Weights of a small GPT-style language model, trained from scratch on English Wikipedia.
Size: MLP 1792 GELU, vocabulary 34959, 56.2M parameters.
Architecture: LayerNorm before each block, learned positions, no biases in attention or MLP, tied embeddings.
Training: 791M tokens, 6032 steps.
Each number is 500 + 40 x the weight over its row's rms, rounded and kept within 0 to 999. Layers, rows and columns count from 0. Numbers have three digits each. The size before them is the row's rms in percent of the matrix's.

# layer 2 MLP up, 1792x512, rms 0.0446, rows 294-344, columns 256-383
096:521534473490512440481503420473477510519509506454472489534520519544433519469492534538496452533442536556493472500507408514470457494516425608521509546549441400536513528484485513542520538505485525541490535512537470532475519491486462522493508480511526488517455510494503530542528429426585507457531497518520475536482519470493445449468439516449443467497477494528555445512493507443534448524459
102:520532494507497528471486453530506444553509549555389513414511512509491511535470521576526523566495517449444494536437502478519510492474488485579460489502453423500440498415462529528603476473503472455476505477473489550511517474470577507450444412605446476478500514519456455496493525463440514512508508463490515547497503434470483496445497515476451468502554492542531510467467537531507494469526
101:611605433512491427464533514468552484484490477481486530595463506527462495519522514511427472497487516468537476555450467515420524485450465536492458541515515455496553517439508520451527539480459476533483494552543495504483564473518573498504506490500525521549497555519455599448522505407558493482536485494503511480470471511533483494470539509505413468430562507483504509487542464486515540502491
104:512530554420485484446434435510485448503558480537513473389531507474478473464456517469535443552467502522521489448506504499479415525450523525495503585556491482545481528504551518511452508543514498559521493534530468509553541493483521494415493455512520518522497471444484577447499555432513476514545498455568492536485518457487477505489497590448595465520544455477502507444502558535480489559509
096:498516524574458503448434520471460532493457531462568518499522520543458437513535464470525395556438568421504512493440460383474516543470512537485430494565461463549521532470518546508494534503467490527506432509526444555550606510455573505433515493545523501523477499475523464465493463496543552477536490507551467467517477470483491463513541542468523499502493385554513490429497490512568493487515
097:507512460552475495512509526465495565492522527515515441533571517476489479464563511479553540546453508520516481478507427499515530543482502523456475487588484522567503536443485562484481511444470505515425472475601457498529498456423637546476461446477421526491464568504453413509472492468504549517513461546481495450475461470454505493492492540540509430342521506484516424450542468512430553481519
101:541542460469495469464521525524474531524537486514518508515550500488470483525485518465532408481513495504496469528448469492442401494498521473561487529527590503518563513561505555464565549441421463537526524501491480620517495568478497491477451522542530486548506514552493419567522543509506474423546459519504523401557507502547474500509511522576466508530542465523404493525591531524418472565453
094:469436543488458514461481532489476562491580573467499453463592554559437513483482509517523478474586544494536473510480450499537497549547447521548470481516482463482532519462557523500563469469480508567417459504528443542476570540508542512549503529520511501509466517536427507459527473501517517582478505481508538540475404502515520492498502516507499468413421465512512430490532489421491495510525
108:534543404514473488450486484542483515530550506456434520492522512471467496432499443501484409497475455410517463506478487481497482494513492487515458513507505422558536540495544611473497489497496572498505540477508448540563521477446575544552493451500493507542447540590500428449555443489484500536539459450493497457456504461513577433524534527551463469529459476527487501474500447453467439562512
107:528513448543456423425510482510506574475511536575444427558458519490479466404495447470504479477558494427552499506482446495523504457512526512588470514543452543500539490438516554510471509543497510487474496492473477564518511507502534537544449446483470488493487611518471448510504539473513534477518433493514573428538441494505475419512543464551532463468571559541517497510528493497472506507467
102:512522452526497469471426481516510492535526570514443490527455534490462506497527472533516528537531540421588519521448507493474529511527519441543484393539496497488471490503501563509451504539522563491484518483511422506590489466450582552561489526513448536533531492530480490406568416492481510516477476461536517513515483458511548437508535504541528459504530492510501520487491472521531470547475
073:466566498541486473493520446516541471468496519465535474493501497549465460527519567497504522463563490545475495504441476420537437534503483510523514508498473496464502505517516442547424516561447416483462448488543478467528531449520464484463529516447503549546537504485529465530531400505627486443548510557481522497458472511448423431507439516456616459485529496527526518463424498526465520549497
106:459594476556417489528481525515504559584594551607474419489434536502489461425490506524556481571494514476446514557485467452470463500490477450480496417505541547510481503522526539470519574503532535537497380545467441452536461486480473541521459473461474499509542554535473504487594496476491469475486494497449536507415475500463498444442529502479456447474455494473490464496447537523429496566440
092:537504487441494482426389453498530545565460428492452516491516547533466523527523531540547468428497539490533464517440448428562449461539480497574440580530504455523526499527488521541524432451478496483472438517571502578572530502494524527450476598466475530464459524566441486527538357480567488446482434540496508503590495435543464469525540505498547476480547485464557490459502482504515528637508
100:469556463540506465495519435463406491489582514565525462428511526550472506469538515477494523527554523485520467514424495541482486457472494430532498579482451483452492431532468530457484466465468506548478529502515516427576497541498491554471507498478465458517476582580510521489482519575569551477492460454491520517545550535514474412450501497494532477530493484456451447464468440506438421525527
095:495501458511490478468441467497367521493527484488455528482488471540463449459494495493490451483490458506474439441494452466472519499571501467489465548507541439526532463402462545500577600399476540496452552472517440542578534476498529543524493516458513504560517538533446557514528452478541511532495504504554532533502429492483498473476471468588527445425527522577452517430565510517509498583504
083:524584459483457407500440471503503482507510545508468463410452544499505427501449507485522480508444511479534486516485456460514520450510473516491544545547530523501505481509514534444488520515512411489524523465509443466481527398523547481454453499454510515551429494468442422482530576444533440470553455467506485506505475456431491455499468528540480485486596461514502513525568513533517462521487
111:538448441505475456477457465565515493541574491526505444516460518452494454481523448431493472539550452502577532509503480500489441484464527510504485427587468472523510526468565620432541493534505480568504530472485497472506452428500483565483513519579533547478498477509500489548523557528511526470599419460516563513467509484421558497461485463502584469482562472477452438546455560466497513464467
105:542543507479478499509472482453422570478560505516477527512519549492507434521494453429468546530544500458472474453526509474455534524510555440531447482531482535463468497478529565524424487480504545492487528485536525470470534376499529543468466583619402456478502469486462553519488560396545461454484451531567526508564461560503493464495483480590595484453522424493524554466421496540514495469445
098:504465524487414369541466449478506497439596475515490518471530537524438371457482443489557469508516547546484483524467485496449491466522485434504473460538471458628551448540539491528486525514445500574514549523506487559520507478492481520511483511560500507545476501492532486488491478496511531551468441493556528495524515499409482425443530510473467496473465509452479497456514581465527565493443
119:513504455571483460453524518516446515461527575526398505473517615548498479439477434528521563518507517470425463468460518416429498539502529510504483456474458482469502475474521573497508509438511487496486543535513476495477502385486558536468489527535412475504520520556417536516537545465518497472437481428512524513516489500443467498535507525460543486478580454450459489452462464503545444468445
093:475498468473451429471543508487490580466544543565519488417528602484477501550499438469475533520475545496549484520528439389505502453522524522534441527615457438462571556500607559449498529516474460491485505475507425522473506488480555538471468519476533522553506514513430412429599475528500488481492478458530572530551464445472541472499503516513445485494533493521517518485510500518461465562495
120:422475477462543481424540553611492530475571572486480436474495523500459475471496479484499516481490496494465522462485514506485525523506559462631486430501444474403516535482531498452560462499541462491467480521494458460485509422484530541394482497500445451518521537548422442531531516511528482562482427427484522542564526442504493552582507537547556492521539449501512580498489570522549488454473
103:551492524471474431516432396471517518492473493547587541449489492464491516538563500533507564491482619490533481528484524441512413540493495467603502461537489534567506457499493438534433518505468470495473501541549516589509574476456505534463546569541407499479503534455451493498504462549475550480507483459538520461526496520529468473491506513534527463525539502529513498528496510534536471510465
104:540534474501439496477449490478418593548552487453444523553537505520440458487475495551499468502478543478440513429426482414502529510538483489462470481532463506494521502508511531506464552505441500550478453509452490545505571523472474511511470474511520591490490509480483444477502538478446479499472451526554542464463465459507493543457532538528508458492500411540414514443568518468460436517557
103:490554417529496447468511526515463522440547517516504519501524504448479486426432407523507450492533491515447430595466449425450473494482482483621431499493502432526538494478569572455484581514456544552483440582532415506498550471498536549497537558475498495578437659507512467479543471466527493451553487541494520437523517488470493480465550565531487452488480487514427442512418455496440464520454
111:532533469520501528427503488465461459524559461452574479514483489518500502459559553507584492597477476482551432574440488483498505451522404428615560448502513476567556507407491548475549445487445494501471476469508473505489521488518558521560459545481545517603540569539451438533556455527488498467497429515448553515536519506487501521428527460504459481528489492471443407510546443486500467521482
099:516477455544486489457473498462423516492497497574492405491480551469478502481485542436552452514503484457523499477475470491498388445568558532495425494613526479605546452498505547525499445523508487520491489474513504508525526454498558502466417492520528512559479530468424495424536473521533459450518458486488528454488503528522505497490466464515559481496494445514510439447496492472494537523479
082:388469469593458556434538566420515535537497494508507537472491503497472539474504474476441500506482411453468481504525497426520527536528485554458473484506443488414520461521470467496487566514435515540484409530459463477492505543488468520563563559450483540570521492529515484526539447515543486549507461480577511439536510471486559479467518555444477465523459568519520532457552479459561516550425
096:431501515537460498481475480528463562563500512539466450532517487494450513413470564561478484477472598479423409527457500485513470521511425526519480510567505434504525499491528519485487637536397523495494464549526526510587518551473514545495433490563491553493430504507485465555556490453525510449507466437522511520496452457532529389525491537530510468460477516572462422401499496443455477545471
093:490482509486458510510480502471502548570529468528533525492450521583428491470516516464526473514435486495499452457483426457429492460561450561520470459541453472431535509488567513447522481438460530535489374511490460514520585491484495543573453570521495549533493543506467525548493498523536469593511489483478606505509431517545500506531441507570465444453509505515472521461523544485526517538527
111:518590440518452401516488502474425500492539460460525470495566516502434460402488550467561455519468488540476492473477521510450501525514540518456509589558469491467483527521524484545492466412487456512457527471521510515506557498427465517467479451511438460481472483469471459542531502371498465525536530548442499514460496481481516510549496480512506441473489506505481476485499519515449505531445
099:543534576552493446472442452443518527524491489463492418468516526516482448486536512445555494470510472482545469552454416474525456485510544498546482489470507468502500484513527503451538478497424540562468515477498481486483525419497505524461505496579590559497406520557476505416485528502540489493467466536497547504454532507455470516460544467472484484491541511495548494516499530456491555513542
073:574517447525517481531494520518533519592520497526439522464480527494477511493503500501529507472479549542504512479435425505481467452500525470530498548497481514502492487469475534442450497509480484434437498484493479489490528556482498487526473534490516511546524523413514487513599461490537435547506571528464527430521445466432491466531475487473527493463543479453493492466530567503480494540489
090:513522442528448522476430473439430461502507486601549450437449500505430428506578524524542536536525455430511396469517455513456508479517464505516500572516478440521567462437498533407540552517463454567512556510500469527589495478470555561496507485458492526533488562490540523489579459474536520467571519506483491480517454466491463415537514540467474475533499513469491463463590554524485473538522
102:508468444423515471470532492525516490491544462465464469428516479490506514483547520507542429561493513529447516495447482481548432539497549503534470549419520491486514446455469545538556410425491527474514539525435426482542499511477480492488453498599531454573513506537496487481514484537461523523507450515541496513574511495530507521480533471493468542528472498498474508509502446462496473485425
094:474521430497491452441423487489523480503542542523485457391521481543543525505471446498549486490548527464468466474454526496474483466495514455515524484527501460502489441510495560472562470467462512517449488449492460554603535545490536506468455490483415543494478541506475548523510491531508489565531476473512474481536515515477509483539473528545491540462514494453549509456571506541533533496511
123:553590496471512452509491483522473515558551496506493534538519511455488473461565462511503410548518537407466486516494500364527428478470505507565477532488548517523508538526504508505480502518458491496470492511498474535531543499476521523484504548472397454529490495441439489450554513514501426457469487434513461514485508531474502476536498490541534478480485456539524510496511458463513398516453
104:412444483519454458515490473472511532558525490505505496475520611537451556493541508484554523523473494437483427551472469505517503498489448484514509469503424483529525409503555522523471479491485487505497522486600510461509551497477539563479341547536517529482460523504464472517510450491524562523484395457561569527510489468413476451483484516506499464476437505527535449461516557506504513502441
120:489503396491488482497466449533479546502499518534561526496462497525474481510515447509507569482534517496554471423519458501501528513469495447535502409517522506530540439465486537534494513459512460499486528474475495586539525537456564546462491464578517503514501541510461479504498485420534582493582481490519545419461511503511455426539442561553480461466492507488461575472500539492502423480523
099:461536511477433411520451547505449503547568492505473417432491575530486475412497431507532416450488524545414502586497445455509531510521495494485487502572498426566509480490509550531474544476465521531508411431492475494566534471465559553535447558472482611519493546483469462515556437451526509461517485503525526490466471559480520413434536562523535423470498459505462483433441510523513502549486
108:468549457554486501435525459520494457541543521538540511555472496528432485453478477473480519524474471436493430467490466467464475503468458551511455541526459496465547453479507495419517501523459523516433476455520444513566526436476536578499521460443584497526506530455468520496544498507483503501542472472493539469483462455541469435560470535531447453480486516478485459455467542556476529530419
099:537503436561499472507520450498383490505500520490510454481549516471445485464490496428564453541574460459522546444446471504544470479480476479516452512536556514545508568477489534413462514500465479533539523445480443504516461476483504507535524541524525477544408518507492463502452559541542465445487493471489459492505419499457565468565499526454485445541501520543489477565493426534394490520467
092:485539477493421447482391469548531489580521513541528497520475505561424526493558501445522543451517518556542514427458474519394491422557503498489515455482527472517510494441515558516494534455503577534526595508459438501482470370476506519532466450570586505500486536496512557479506554523521524495485468508430543525555501388516514497394481528456473426439557478547417530547523493416425529539523
114:461462545465480477543553509468503497504534521512506494543567590544533480517555459485508487486520514488518487531467522504515508581509424479501480463505484468533445494519563500551524521582442574455474486503537514524468488428489583538581493543493450504463525495512500523512573477499487495476473433451509531546555556478434553428463553477501501476510534502500508474480429516494552503484404
100:466440533523456440477475514480492520519471524520493462489530571563458435460437495508531487465468497548446466522470494438445494528519424532461474466569488482519551497541521518524549483491454564549457527544478492496542554496496538535499421478590487530542516520512434452397587489449550506489532405464541513538534499448513542485466505577472497468506541518448480492491508562450494470483427
077:525519511497485488477468477523531590524591514530421438478523554452459485475502524535553478477498469482473451549534422396569499528553546564479479572519490459568535548473502523501541458525508521507439467502538467539456571428473528521468485510448510476466432537550433509481592494492489471486558497518497473500511467465527436457477469481498515455454510499537479532430500542517477557580490
088:561537534477470472568525480533486534593507504412489491537444485513480524486497378458479481456434537489508521473477487554450502472442535463470527497553541464531464551395492507534464470485467505510494522450476485479470564423516494491492437516547489558534503476441468417459573548497458459539499535452487514480452446544512564480519495564531565508449511455460456472430445514411493510522522
087:495499510562467484503434538536527460533509488479558466457455498612503484536490491513510442534551566464510486525512427394538415480513470548456451518494540501558461501542536533475515492467431560496510482576508408506513531442486542584477515570485489600532518524488461529484508404475468465480507480536535519470550503509427521463430452542536449508448504490508552555474493520488454454560539
105:435507514505445491484484511489513432459542503454553491432504497497477495484582491486555495515485481537533488581475469472532463451535483474492480538555419404499535466470532540496558558501457560522469510483497436585481544432510548525500498570419501510539483499571478530443541486459491472502565461460511443494492426420479535458511514524549519469471532519494497526525494496488553417520491
096:535454492515433479518487532480527509460513499519493488470493562553516485461492447491627493474484485497551523471512459535570530470521495519480506555492415536489576530508559476570471509496492490566470455482523497490502519457499496494570432496535558566526533441453452560562503514535513491561490441509502579465517451479424436571417500533504490476446485438425529570441530531523494466560497